Weights of a small transformer language model.
Architecture: learned positions, biases.
Training: 779M tokens, 3180 steps.
Each number is 500 + 50 x the weight over its row's rms, rounded and kept within 0 to 999. Layers, rows and columns count from 0. Numbers have three digits each. The size before them is the row's rms in percent of the matrix's.

# down: layer 8 MLP down (transposed), 4096x768, rms 0.0671, rows 191-257, columns 0-63
# gate: layer 8 MLP gate, 4096x768, rms 0.0704, rows 192-258, columns 0-63
# up: layer 8 MLP up, 4096x768, rms 0.0705, rows 192-257, columns 0-63
down191 098:463481540516540566466475479541466442454480561574491502570478454432423507528521563545487525525578532489505484515471572476485533548450433459574531364544481450550456514538583475575509470580535549
gate192 094:389472498463529489458447563577477537494546501515428527459484540556584491476506583527613519534488458511451596500429499493589519529484477560469441462462525436549455440508542542570418473532487486
up192 090:455513456463517520530491553509490436459518561494470437410414500555556550483497532528438550435592548530459522462417541459487437495411431550576453538484527510471543447484462531453488543501511496
down192 096:455554493546455529503430484425582444557548483492455579572559600500502537500474421465497496477422392566424462456527539454592469578391495400442546543525487552468543458466511511576531532508563420
gate193 095:481435474482652560448448532537537446451437487535525506502473472528503470540381456526543530497453535515505537564525476469455581507497477495380495533452451536471376484545416445551480587428582432
up193 092:484514492392441507530560474499507455539505505556408509484339526571452603544624522511573515564470528540496481546435478538529435471549446511491576464552490467500516633558606501486523477551430560
down193 096:529484482621486487472528505566575444482423496532447460460454529525457430469478467465421444424500538504515393629507507552444509598460468520481513514500552509581555631426470570559467527478531473
gate194 099:485510475516510554536518542540412493534508474496435513459472497493464489464528534536443408501525509486524538491540615539552492424509481500555575571520516563482469518456520471522447442433543515
up194 096:525531487589447495509512508529560497575573455450561473523434456482473431559571468455469522546510477591627528476476572589563507540561525540489488490442557549540436466457507554490534505534508493
down194 101:526579525580546509427525510463488491577564477469441516483513515548468478518475498556506456486465545566599443527605501497490473520511439498465438558520394413496506500562470555443558473531436470
gate195 092:391480514582539561490561478564498502501523567540498422503518524479505477482502474578593544558483535471504557564499497559547495489438465436447490487494521419498553500547436418551504446518435584
up195 094:518539480614580450439473560574448520429493554419496436533425624491488493537460421509539565508510528426488496528444444579493355486515388461455447472466458586441465479523509523585492520533500498
down195 094:329445500655496503428518397522411459547561501548475448519517432480505527496433477526534463483444514570496447474511530448523416490568564517551528539465518584537578559579551424539446553518463440
gate196 098:460493484459523496478557453554444505512443436440487561424530464477517478469483515462574462489505531452433461468467573530396534398461556459541516478503482495472486432511519543460535499424444459
up196 095:468437510522535493528471560477502510520527577519545530531520503452582562613544495367554489536581454519519523449480504536549422540530417427567486417489499462462466491488562512495504395469398535
down196 099:522436528537559561534418450544506511581465516522577520542533531472493499569515589465465513510483483547525536574533495523551476490512516526619474488503474475548478534553491493532515488481498472
gate197 098:461499492470565507358487615534572497577500585498505453501530544454517498465558521515554494466471454533535551510460486490476542542488547550487568410524443522504543415476436441404534524533554508
up197 095:342547415525481554552436519498494473446559526464423440502536545457505494528526534497544494585490467481573513455523466449436556485490551425487564479568562441457493457533494451547443444487518433
down197 099:529554454499557521539473426449451450582544533470552584428556483526506425460448530510579513515582398529508420474531468530457421487433503474634451578543546547476532487516414528464560545440629518
gate198 096:509576556455584485510460389498543460415397470535450441518483537521455432492422440513528550412500479521427521537531499489499503489543435450424650441503421566534376570543469529525436497419522536
up198 101:531551401516505465474507530429464472488549493444403492427569560530514458427473493451499515466573535562513477595493496527501363507534560529546462538418565450392467475468522497502509521590565508
down198 101:452518434555536478574520527502520509526546473525481434501658555467448543555413403506445414525443506552560588532504525505500445489557520513525535495477480579407400490489481455522472522420478543
gate199 101:488508453447503492476541452437415596477505483482494555421512485494518502599438526575506480406537625490531476543552527510516508521426534571507478459436564534495489553502479443472498557508575566
up199 109:620421475470487500468397568384474416527473505542462510482495528412459500441533491491455571520533452512462548455476468517502520475566541527510407491508464502442480466604546485443498504481426497
down199 102:577525553579513497401465511512496486462546441419555547537456473427541498441558526490502514457435478501507557488541441524553540551523485518528546517537420543545558481545590498505540408552550535
gate200 112:577531515425488426474500478604489445516470563462447496540574520469538406596443524582626498557557494580507388540494500523453483538476553486502391484518483511521453526485537489547528561522515511
up200 118:486497517540581464479403508550553444504545615495421548444453439491545520454555470514491487460499448445515523516451544602464505533498426486555526530503457561487427525426552524541474478541537477
down200 099:618476468628505566498495406539493629498482460547595594570487535521581431476533467477408519386473474543476510568497536540548510538432465519477508535472493578479480450520472564486570406571558527
gate201 104:539488476509469518431500584510473510488521595442408535548440538466479555551471519455527506433517460466499466531497504550541557481542572494504494495444532389479559487548449480506525483616518590
up201 103:544576409498461505486508488468458567436519465538531594501541426568523532529555616506539527382523524472479563500570517519512528538524452581469468537534520516471474552484448536483495525564512509
down201 101:503490584462476517482500489544543597550554465536560528463570544595443610485565487462543545478533560482466512446428463486464426527549531496448485463517528437537552495559499495514481450537414468
gate202 111:612494539464478465527401572488503547433612444492437516406527495480492469481667528453525471484526544562454471455435503477549498427517531531494475501483614530493506485467521520400479517523504538
up202 108:567566569463490515462512557439510462496566474440478520480445444447452474563599569433524461444519524527505474528376549623518558513482508630458404431544514518460500511448533502479481470451546540
down202 105:504505545484477518450548444554468548587495513497524549486597424482498488644498457470523455481422577527500492481497496482519565526393470514488442372498454484490423487550465485471503490518508522
gate203 091:477482529461454446432477566447559488457574521487516513430541437498505465455563531570439511543497426425471453534445445518621458586464502568594454475472486401627457418485492500494475572489508486
up203 092:470510558580483461425510477514477528473539433507487463515550445516509509503472576521457506492453516415517536445483446443556547463545429509456551514512464515444498480492533526594485489393461433
down203 097:431480532507530537641438463533553526465560536477549589451475515535534513567554400575484501461519568389613522497428451472520526488435428462515513524572404476460482467565564426495496497501449613
gate204 108:470531554538535541466598476571470519503516421513516450520455582530504438543447559467449461522505587597525540565513509503574538497478381491576547612541496436487397522486555460422512500509449567
up204 108:425476551488576616489493507479504509473540483425494476421524509430506523532498548465449583471522451512449528455521493488499441517482516477491561430534495425589464453596547540587472457438473648
down204 103:512475523546486564441451475553523447546453447486435478478506540441438483527466552471462501461486550451452455410529560504476449498441442568522482563535516447555480510513484491470553338473494487
gate205 090:385564477513573501487489477474492527415516485469497473536471544453486511528503593480554443507437518491594534441478521538476570425443561520400514525491519465515569541416429484594562547511500477
up205 093:535490430472476543426516525509531561489432566469518451531519568471477474398511579462425506378438480481415510504543492460421518469468487439500534592432488422471502420479556440485505481460547564
down205 096:408572526498440501471540587446465468466456593481506437443604595504433491518400503377453449429491598491526406489469517480491442500561468539519466563508498561467523502489441443482538466525483553
gate206 099:535515457527499457434426560552517514484513449512395475447548495464506494535560508471424525477546507465452520541537517502482470458446489432524573515476512601472427409413453499547515524536436486
up206 103:564476508515545520543487453443512439453499549426557477445499539461501529526502541534528640510447418506515453484512362484499541560512526558409502498505538472392470478493494478568572519467542359
down206 102:497538524478460475516445486658491519567568506477479470513348562567546483527523452502370474630513412498514548476439503471482539503582457504499481503426554453541474504452491568567456488514469484
gate207 097:563479481474518424518507548531528477512598518481480545425533497399570458384496537547448483400523524479419545383488444485493540481506586516405393486451576471422469508541504582575431527529561465
up207 098:543552465486490625484420381542539461487499510501411444542493445552508541505463523497547474439541565545496483464509502587435488431466531513446477508571494506523522399437425530500540507488545438
down207 099:534502492492452514534452478503553507500452490428476484569476489568454527548544468490507388520538556472488572474483486591441388468462526455575493450442512409498446572480496528513526531490509485
gate208 096:586492496433532584521452509449488462478485531454351516485563520505454501467528572456487495535474595448569559467487531477469532467424497540544583516493473611445579573476515485482581442539513518
up208 098:598421506448511558453434483470489591578537468506522600462469406542425537464586464495522454498429524434477476461467550489538397469504403480476615478444522538547540534449459435475505456521496366
down208 103:480501586455428484583444498447545574403498503462533443497374545473583540506481485533466528492547556455493414369511465427554405623569551528506501507554521514523510519529563519484543509477494460
gate209 120:532479494491412510540519467542497548469525466585525550534405398467476474514553484531496450498479503535542502540534476429478470574421530561439494453595426454492458541437482465505519331505460504
up209 128:533507408460567437426476508417523397553420499431432480522550519528529512429504430527522471500504548477497465446490454505521439460573501484529478494454486463487502566503498438445476534452523511
down209 099:516485536570487541451506494476500491497512423505549508542538474428435522429476587486539521450502485468502536493499484507552554481464480516410500541555516555503498466464411542574405517453560411
gate210 094:493532509484511499405552551518440510513418510517487517529515483515513615534469536558527663475477453478495458496545502419498520466490526463592484483481492454478511553512515469513518503456550411
up210 088:488496500418442574515523547461484570481463482474580492508544491478497582416453568499501590518543546452412391430476381429457540389456461476521527548499564403491432561607538504541543435526440458
down210 095:521511507513558478498515515539366654467507497560575508568459534486508465544532568500603480558512499520467431466498533548436445547438502437573507592452564349575498492530506439451477476452530455
gate211 097:471533451543592568489509482534534449457523470500499450554490493489411502419443426413466472492411507514494441498528498499473596517486568509590576462522566546566615494478569521510501521492483488
up211 102:511459519554578583527517529437476484550447442484493546565488586520410557545523465541503473591404472541533526423580473619545607552505599446527537505494662482537528447366469605531474513524472535
down211 101:456528531445481584584580475522539474610514498467526528588523576462525423473485560463499426489470469469529571552566478551515512462428548558455474496433549487510466545430411545501499483530452529
gate212 095:575621529494512508469543518480494504401558470524449514551567379521534474458501484530450524520440447504453472460476417483508515454546481559545423539516526547465525480458587531571528539533487395
up212 094:513399474493502406487543498492515512511509382555487546407396466628542413456528547557505427506395544505571448542488526491490418597565500511357494509558480477606536441521441484611510522540579449
down212 096:471444463400472509600486501540469508587426498416550476524515548580469574509527526510465496441429576448501517469541484560602424478434462540552490477381462554420536511547559517491491415444509519
gate213 107:517408425511456529570445566509451535538459489519480466461509410414571515466566500486520495517503559447430615563504549568494430444400475532560510485481504483535444485492440478519447493557457508
up213 108:516476599540472412513560455533542564463499521439516539568475518524536500591483450506486534501411530607457463458567493489465520559470529423486529427554527500456565562498551485565511421474498528
down213 106:449471531526532486418536480516432464514545590523467451514547532497495458443484458561504507541545518554511481500545526455466555518552540456460540518518455563480507532449472471468537472485452542
gate214 091:557525493487585512532518441572468516511405512452417507432458492591498607511511487420574575450541502527512507550451458484451520493465529573437438457404485587580493566576507477486420496532503496
up214 094:486459422590482611450469472551511442486416539529426477506475497498512486446566551521542404546452506554429570530567540512510541543385478548413584478528574644567590525492463523515535597428429558
down214 098:513412395538555478525388496488507384602521451442573441543446539506518493589553490534554479577468567529506499440455456443568495555419501492546452468516448576484529527407442463518662462532565517
gate215 109:454479454510456531504521589462472522453575476518487450487502537414562490483496477484541484471524618486513453510535398536515492524431458525514485536529509548494456467503462551474464507454489547
up215 110:489653507501378446484534506575547455560482452511512588476382461498387468516511510486549462514530579488545436561522542447518459466546441443448520625484471476541506479597434536531578459506491548
down215 106:461527496463510563556574485566535491490573590513480524613389538458471559506453500546541464459535527472505478449455590511462443490572412467563418615509521438503441531512458538513520509461398476
gate216 144:504430453557502438531558490418570567526457381555519453531450616456549499469484471504508467539505524453496522551567453494491462439477556614518488494389406484444412553570480434514529497485516423
up216 146:488445428588571386384529557466566461495438502494506491487480532400577565553507541463439521459457516491476580469524463494552532469453518521490459439435491437427485460427499578493493424396499540
down216 111:521599496542476509575462494500520550492483590493512464560541447522478516482541492496531500417466436536493435520488521532520447473579438572530423479545483455461531496494574445450513517544478530
gate217 113:489586605476575493578458552523410519483450463525420488492520503554451446506525580417474531452497490506508467478555589485395407571451544505464480559553511538520458527472470452499580501500549517
up217 108:452554537505462492486513449476535443466579473497508526520495512587490453419497485570527545442447487525482438350487432524566524552377504464390479534546509545474487597483484512460531498530508465
down217 105:461570528513582576526539575513554431521504566541466454532450489452516509508548533506516541413498549501503480492451516508534458461455520564458456491534498519468558575546568535460551473510528521
gate218 096:479582621445436461506498489500498487405453560501563520455544437499576480475557447449359545470502548433508483532541481498476443424485582555512408479422437525501440401527579435429552455517524480
up218 098:529518506493579498479484397566438468521413511541522532508500481532578486511576509403434430518451422409528410515463545459468496531461581507525440549539448564473473449586570428475528423481523412
down218 095:534472432493517486455560520504550500497510543522554443478490529490614495466512496504569486495483540547534528463526556417482440466478501448565594490536464536466479564476513481482508473461463490
gate219 101:521477435430549530548417480486550500562483495528556426474419472439491506547523510503401534545568509578589464604568472463540530489521491455500406507482510556468561487510493507479554538532428544
up219 102:373506442562479496395459427521493497595514443517468458572526531481457525456461407533569454433421449547488549573467548500484472513497542584477499405527645499553522411469466550457471579487406428
down219 097:579570482374490545487596485511528374504464493509516565489453447521538531498492525485421489445441474536516453449507568589510498540499417535514500433443481527484575449543559491506528456542488500
gate220 097:492553514426445514515483527410511441609441488487560504521448498430558533470440510316525500496517433469453461524511519444447521474489571558564496483536622496437467478491493587594341540513471465
up220 101:459581607595571530523441494524496537515440539472557447492448497555522466512541495436559509449471428534478597501565577499429562457520466525449480477465486514459469511539505517551427582586486536
down220 098:530534482531454497517474481459444493466442589560479471561570609471434483485461458456491430490589539536504557443414500541508443460531524507532566498464509553430528481541577425394459430468421569
gate221 101:560427528570452463519486412513440502522481499621537512468629514506450545597486406534546523533476541522467491464545520472397514473519497575476468432530383499474446507432487512523535477417469495
up221 099:498493510457410565439462552499507446489388412467471499442520482452544458528521544418455552540518449403504534497587455500475471534488407520559519489464530484539596491520483500521470508545500544
down221 100:505524539538519574499532571490417444518479534490489394554445489482509468473547490416481478546479448466468408497498477534502499489454542510525455509525578472572521501532507483564525517499516542
gate222 103:567523520518536457523507489593596415475509530526506451425623504476478545546506495462533500477461464536453430415425524480485510439480556518513534489510340505417530526555468529533489502511475461
up222 103:548508511522510475482510367489514520468527531502389493557468454440567443484533482483575479542462513549485453506504479549482462495444554498494440427516529426481562541442413414564482488584527544
down222 098:507552451538476467509468527477466565534401568464515605448604483603503466420504481533561441441519437520460545544601546497552426574566471521476453470474409612469553483578469512462414511569530574
gate223 100:569503596511578532511550571564498498498574490533470470528514471503543409501494459467549554523484454481471527487560512502546496545533620522507490477542508578538369510492484552550452369518486453
up223 096:547477414565525506416382570567515565483532492486512445566503566531461430555466511537515520459496583433552431578504524548484553470517489540559498498541517475588581462541447577507485498528465603
down223 103:397512464509599468470448515506463546484518573538488419433561544531533497532559453481532592510410472475496458511508448598504538488573500464481502549506517507581606535474520586472516531534455464
gate224 094:450497490515521444530515564417576554464496539457440467530551488584471446491534489455483517507546465559456431492502529498462564422449488541548463479560516497471474495492607471500575450493446501
up224 097:510479521487532475511466504409526519539571532461511535454541546566428507468597518550478538517522396479480504517515490529526513493510484518497415423434476519526502418540506556528538531490435536
down224 103:490449478488505526532546571451445413496464560478446462454423493467448483395437431530492487484584476398428506453575530433493505472569544589551444432492518526440513502510498502582568529522477477
gate225 166:558571481459435502506584545468419551569497573473493486564537549442521510534529528443551542531565600562641464548579549583560496458495403545516403458494481512365528583530454563423478549560461518
up225 131:456493577471531329465537474505452575475591508505468448504544490532547514496513492532460498452579599596524532442435526525523574477557474535470411399568503521566478535438543499557503510461505486
down225 113:494471374577516558508471525535517491460440469492595558422521440490447520423401443559448454523424435410405534549503454419511446581464513525418550554491485511628544474425523439521491451511459527
gate226 092:510500565592553530568536497442534470499494649521493514524502449547503510567506523539521453554495499478481515483396515387452509551479504523542457560508474501457645467537472515541493575482540531
up226 096:527508585491548532507563476472491554515447519500524454462482525516535513551504510520524509477534464443468516495485574425502524626529548428556370476549507555375550493534434489542441592510444603
down226 098:462421471547563492576517423565488436394507468515446449553442587469468464478522521480557484600438452473483594504498492574523535505561492503422501600539524576530505486463465555478515544521470517
gate227 101:490499491459492580461508477427399466458524491534497542499443451542496515489427483481585501564492484474534504454503542419399515583515572469527539556601515413473557432587482519579636546510485499
up227 101:483512529578484414529461485514572476486478510509535477396479530503516493505438655475402579386525427454475515517528434457525524440419492586622569544485438506536508650488482463466399497485526505
down227 105:507570442467440495460434474532518410468447517507445405547508531506543484555450524476586508426454574493503541425557436506409516529441522517492480497494476569556522516452480519545515487513570552
gate228 099:477456358494562450512498565474548538479528537657402479510477554459424407564526476462489536448477479484529491476640506484535477426467557506573471580492464521516480489587527512454565525465488497
up228 100:526481561521635523507495481526462498479461476423485517556488526472513423530515508461452588596475504592488495495539370573490509542524523476473465552477534491489533557561601417592466530511531569
down228 102:487479460516550591499570508552443492443562469556487427499561514522458451483483470482488551589492542553497469513536528521525552556569621409485531467522487586501433480546488502534545603522533517
gate229 098:573534442468479501526526549478457519456604511575560415397464527481560481457427539547460430485560478533470393469591508367589541524596505503527456479581469474589501482594557453507543567534552566
up229 102:498391508532398497417447451550469478500468541516501538458540471434535515582467531514473435498542519567505398524590532606480554458509573505535558446518457437504504468445500579553455523514401433
down229 101:502467413400440474532413488527545573453413469613474431482507448500554545551478450443485430414470478541454522570498537494432493543573541560595554394472410516518524540501523422502521503553497498
gate230 101:510558495469504586497422505496444594555532419512457450496338457466562495595540416394510481514488469439523630443507601500506537487471535493547481475579515518427585525484463560487444524502563539
up230 101:434502568517479436508536521436528504431409447477432561519514488506537532502444443495530459464542468518515391526551486471435512445501440425470485459508496578527409395505440408515501588530512556
down230 104:493401462545500543518526503508553497413576490563507491532467522543514560565515535544478532521483468501460534565445509553514464476578465532599436611382497471515569504518548438475498463541477525
gate231 099:428470522440682467474465579487564500575563527525431550461499550455460523516506384519488453545458473420396472483512413452441539404533426474475420396588530455513486527504512513545507432528505475
up231 099:453484544449430529431554429483561555507508533494461529422490477483542487504452535429477560493486538481507428475472365500411590523544481560531374428533495439503436501520523456546479515506433518
down231 098:526544544487510504445532590542521449565442544528449581469453473462580568489503475491552504438540508507473537531601500553471466526433491488451482554467483407525513499542565539405431490460452547
gate232 107:480503406480463507485454467492544364508488481586500593488519525541535505500449570579476535449482535520519539531606490449410502403514445519544459451424480551436579554501561503559527477454507554
up232 107:541493558498553480493465520511492525577496501485522457511456532468474498479405506517541532531530515428475518579477571494540499506542475374460618449563471554564427501434477480531517502506583546
down232 104:545453560514460503561534453479435526507435596454514496441506525522422492497473539511556490428536491403501500629386579467512491553473508593535585486549408613549435428499483540529477516472542436
gate233 091:494475452468525569511462465483603560488409554490493496550525560445447519496448434502486554481488627548581450498496489478579599502586456514507512620413460463534546540485549594530570476556472428
up233 091:449502598484538522439578505505546444578525634464459489487534480468481504495409514603448462561513545448490462569539512584471544421425487531463514545487611501525454547421522510654578461587488507
down233 098:501507487597531454504466509489429464404466534408514449477535522543436571565456523529441459481502487496484467514553543539530539486491439450447443491418440479475560617511432534559532383541453455
gate234 105:510441477516468553477500508511504422581524385507489492521576519493519544539431423528451515456501551543527418476528563403456522384498505548568494442492517433569496542430491439485419429440549571
up234 106:501494489511585635538415524454504521529549454527443517611518438492540526514382514499525527537555488449501425427503554489431393450426498628545510442502492421530502506503455544508415465470434525
down234 104:507414506562467560497422574463528541514472500486506511412445593446536452567487519560524455531541421548590518495598522541536416500400566538535545499502571462579538498494441511458485541615459476
gate235 094:411425440519570488491499516579494437461393532457495428411585560460640511469510516487380450520520458601429555469505588456502473501493495460455460488460519503500551497566512522453501471500408513
up235 097:536437488508415599523488518438589464525462430547551474492517431545390466511481491542524578466526584480521469626496503615543477428467503455469462600478460505447488556468459494431498500493580527
down235 097:574596535565481458523572530443576450563497476372444535478447491467531510429391444459485530508461483561588495526512553531545510537531570534551527548419472401402596427455397441443523486490524490
gate236 097:503432447560551481592604557554633526498494485455477458436474511475374439436460521439539449527524531517487378497569467422622502450607514479464586555470516458457523429476628482474535529499606460
up236 096:559527478523503528478395410497372514543495455561548496522506539495504491453526529501469545514497461500546547538453514615503421615418431516549456483561491538542559472512406573583484473543507560
down236 099:491516418468469445498443486520460493571498438503561516602509517436508531484638451511530589538490421446487507522579377490394503516444559522521530507546389527549472564531462507523498565573414659
gate237 097:553472475574510510537427478544442525429515466432498503418556489441582574514491483528522634405451495546487507480474390523512464468530399401472580437525506550546552345491400522464477441536485462
up237 094:410450522494490505449406505397418569417458544522568453512513518506504423587508390506500466469570493508558517551493583512472454572497473520523525458487468541439522516555490462465591536532468568
down237 094:606542523660443522462459565491523490492654457524512453465413528600548509478533471469468517496592481489531503441544485482460427535522497572627495496505543443483486568496466507476556506524495481
gate238 099:529485532506492529588592471461468555539469440513532497410571599533562457585502500538534459497501533493439543514504534542443520447420492453682480477481514528451473438509483484444500496529441501
up238 101:477438459466490539503521538508449528480452488473481595469522557509502452461431504482469415550540530525467488543455624488426502477491487452498586496540588518419547534512481496511607515615521589
down238 103:533393617537582448481484473455427432513519434535507507531447526576499566548431420485396430474536581482548470498556573471561441455532548537501533536483449498437513455460511512500611567447548645
gate239 097:492417524518534448529521593500547489493562535555512567511534531461398540522464492417531567594563497539520476529554440444517498467491529515381474562518534455534488530514504457667579438506520452
up239 101:514386478531490575520430467521396487376522509459504490445444484532549501522510475430494433523559447421506464478493508541532567375496549578517427511516487483505535524515571433449465493557530455
down239 101:528416527499557458506507505373409608536392485529563565546431488406479402535456455508485528496405601494418472471504470483509460497480526472446633447419519475486558484593471470511434497466423562
gate240 095:484481439523443421448561440548605521505481510451363445493493499450534587499470474446436510499496583410490438542473534531449443464430454473445550491532519517433558411558459605429509534501532535
up240 098:553527432443459451522491563578573591481489542434628503485510532446437523489531515519512530465510412461496454362536539526525475486532531579499475516499578493424477514484539477526445493543568511
down240 099:524643585493519542409451504506495510501424492494507456514509529558534420542482544491462447465482537457448517496506366503509515571484475420474479524474550445591508490466576450517450508472440536
gate241 107:527574560449436485596480538560497502577481466566495494467457543455467506534604428395561512508512449538480557508517574505559495515459495499348484548540557479405490443478500398503482497561393393
up241 103:588521513496547601647496526553468501517409537560512476527436561493414454557473412462436462548552488526507428487488592550530457465538541505413465487537533364450465458501539420445456462535493496
down241 102:449577538505500554595536476482565484479460563503514472471462492448518406518600400573529544538495479576463468624439485589461521512461424522475531513494694494577516531516516566544439569559493476
gate242 099:483454563470407454485397551433472472478526509447519490525455474490475499431455469548469503426538541537530599513505457505455484490527532488509474440503552503525661570527542466461497359572499493
up242 099:560537503618489487519482419431587579580443442478456565423507420496596495493512520527521572446613551450485535524486462436527477531603427467488454520485487444481556490515495391509501556583491457
down242 103:526491487457554477523593549520597462540573474622456489536460477487492502611503440513488490528486589527517587467520492444453472550418485549547540473560510430550535466481501501494475520477525566
gate243 097:433423438517599587560487550529517506485499505507488516494504480490543467443533436539456531612448545524520446574580502484492515524523592504540544547542472535513543442516437518600523591485490465
up243 098:504504573532502448445502486445502457481540516448519493567564555458566486560467457519579454495457520495510530519398543555471559481394509500453508501512454389457450491534550412485558546487387510
down243 101:544526499457458541603486490564477550540590494537541498617486453534520530537474447507509476452432541474546466581551549424471461526456460528512537453425426496408460493450542528555492647491456531
gate244 091:517544552503502467491587464411561524619557459432511453558481537463563398376509489528561451440440545597471473406502377480554432418544410456530583576507504554598408507532625556567497507492496572
up244 093:607465496412512515413594472521499524529337464467468470495447463487511434578554433495480525431503516536469574553369403500414457454531485538418502590539488560440510450526491521524557432548439479
down244 099:500481531533664484497496482474480484518510434432571546540509499507449488560502436544486472477546508500524486572544511506551581497429458504524444502382387537591544520439507447492521425499503493
gate245 092:468534480456459475484492529438428470638439517471538501502481493547447468364518443559508531594587533445458446426510565495457612526558571467527527420452540565519588527411550559547555481545537520
up245 095:556475564502586477509502432479518465488521518385532503519535487516488513521509457493416463567495433488520503525474518468417481491573415457571523407541544535440548502484497545537517463574488456
down245 099:498497495511506509545549489426589499509580558476492447472494476484576541499533410580552395599427543518446592541611502558485477498467467514490527478480490582437524479549489416456404512403517525
gate246 090:567552484441433346504575546486494465438523569586540461456455428493537486476469555465431514450516497493444515535567461407490510608495528429472638452415580415494555400480501580482392520568449526
up246 094:505522551543463479508458550526433566564536440475529483538514482554425448515445562408433498499463449559537612541540490474492533492418500435429637471507541441529461450480536567492438610506491542
down246 097:608465549491455530500494517477555476454500519505489495510518516434497514468525429579559541480466458441417553515525572511513596406442460541469526536571407395542519524510517517499519538550479501
gate247 090:461449527499462551500568444464493467476555500488541604523539472518469540448482549465504501452516527421559543516444551421543475496474509475491421566541479477580481509539586597484484565456536398
up247 094:476456460412457561476505495476585577525367544606628524549477473521512507460522573450510561543471462412449594494483537524484491450494538450491431550563638491553581541501462549523446586548431440
down247 095:582523516442466550629421479507475554470437483530537467425548546518513453517486453469592440530528498492468531546500549382505457561495460511542529506448586411518523554452387466440544492536514457
gate248 099:487481479501577413523538419463467523497389485361481534395427493545496466492581578477568465493429585495366481534506388471504461415526512468475485464557395489530475429520564476598537456467497475
up248 096:464502477573500541516424542491490491465585540571491454521558473463513486457455453534438490529614484460541530470514608539504469592496549550556401591443593556476515546450460550436534501535481449
down248 094:528445491494545520448483523457433467492506441535602559509525533512503566549479540501472437532429463369559482446453538550412619447507480583461405452542456462483528483544537639452468593574519462
gate249 096:485432465458544501442527513551453472415520465548401514539528446437432559490530557450458541476516433502494514478480473506547422517415439486426477479493640536420556595455522541600544523505508518
up249 098:514433482433453463460548517489502452448557516501486552460483537486448441429489501416527357461468448366511527501475545455553489486450519428485551438449539487524428544442396451532513516499495544
down249 102:520489512517461541485458502451509505531465601500490496506472505398578529439496523436477531548387561576604396445474436528545512442491496496529538517511465543554496563531405505418512509496558587
gate250 096:503527465486426467504497599450549502548486326507488511490476490496420583446462528534455420578491541489551553496586516494477457430510502514453479498504593491454617465491540452376441574655550489
up250 098:531590515572511474507458519481469486462517522437466435499497418469492564493522531513399457568429563431504433475487547538522399385471547515575398532483627479508441538480487519495431514517508449
down250 099:564565541536448446543441461410459600460531518438499394541487544513436497498513539476484462512434505519487429495505492575534532492518514590535425510506492521513538501505518536391480436626489469
gate251 097:497358503534455475492453575553489436513481488485424433449480515378493576505480552470488543549442588406498538382559548399536437501532505467467520505555558551540538534482533605493502478643512482
up251 098:422462444456509512446455562491514456579479506543445459481504499507498400482624531451509435549572521554546533526552488656508562547513435495494490445575468543486516520419517489561472590508498568
down251 099:436459469468465518511550630461459558469548513508528517467505472568494457571522466491508465487563495479506500446552507383524581523498595488468481434533556441500536544529499401498539462524518439
gate252 111:446480539448484498498463502425453491605475457526510515535517504458543446477532440448566390517486465441447505604493502529467489494538526444471546468522490476542399477592557471488446510375485484
up252 108:437382404424553560571492485408514511536482478465538469541530464465611405503524537474529402527527458460487509664482510563528574516575440426489530607475538480575487526614578520472460565563522502
down252 099:399520551439468498485431481464543505566552579480511510462497502476520435484555505477539439471430469458469510542405499632457516550534528433515530573559522414557484503521550572502428494495513558
gate253 092:533451442484575464498477530494512600489502528527590625506511459472493477464466461459448536555487530501474509472523443544544477482433455544457518548540434483459475513473442556554598506565540493
up253 092:438489532560460485611557465521554398500540552535454527463514451548507456508399461473474474504407492474486465526490607447529527514575533449458577570495473475472542528499533528481512485522451517
down253 097:509493486595481438409509584557435517443460408542477553508530591531515587463529512480397419526510390393530466495509486427533504510524452566440477488575475465444560398562383513467604481531485573
gate254 097:577481602460504501485640471552569482527558446422512465425566465491581460526448570501509544484492409450584511554541456429450592425487569569521502455528437478501407574610505461593526433524505398
up254 095:499542496445485537508556438561557455554542405500517568422529572490649524542528499533448435549482471466525450583607539459526498468510495511481585466403562500435355540528489434548486512481501487
down254 096:403530451462425566490519584643492475475554423503472501467424476529507521539508520502514508451417441408539533476499444453559487452442545504573495396478479490494449548413457518628478502489437558
gate255 095:515457537516398472578370474654560495511566451518476542576476567499497474504527486413545412485472541518401547512518434531473511464464565465514446426577580539531496506488433469470509495501539380
up255 094:534582542547549464434392555417534493489427548491498549464421599472467419551493462470522492631473458524432453490507532530455386482449534493529494546341517475404628527539526434465471461464512558
down255 096:558474420526484546489411561468548557460511507474553501630495508401559523541545486459417417568501504391518506541460513539453510544535520458528479559505363504429487398538473495500520558505440499
gate256 101:434489565475535539527427562510569435509502551382484600454526539368477471508445554539434600485509500549469503491551490522462487471480565500510516555427489515433545422534513514480427566504561427
up256 104:495425515606474539422516424515535561494510485588485436520519560481487527518509534513502509497527520580470577469531502482479484475585572519477633516441484473544468637459614435488597507416475468
down256 101:433452527494513528404506476506465586579524516453474444434465534534512532493448510495439531479557488473516528479482526551566497474529449512476486432522507528425493519489518492639497517459537465
gate257 098:468485550477533529513539411559592596515534483442475541516531531405498592458475590451499461479462487584584441562666527522545591354465548552499531409542519514532486427542556516524520451469512553
up257 103:533507547402511500609564490414480536496453459528531512514506567482444562435535557524565571555529467431588413510521481467545478528488501520468582469528237516533460546531464454522512491548408468
down257 096:479536481481463507513563510485436505478557493410520523445518550518468488486502489503446495603468402454545452503428516507432519441476451445560529562488430441504513451441429490558555547503490443
gate258 108:437578516549546510524464524327535439461527448428464627466386519455521447564425401497446447494526462477537463547548569447527528448528495481473470448520578460453492475493449517529530462577572467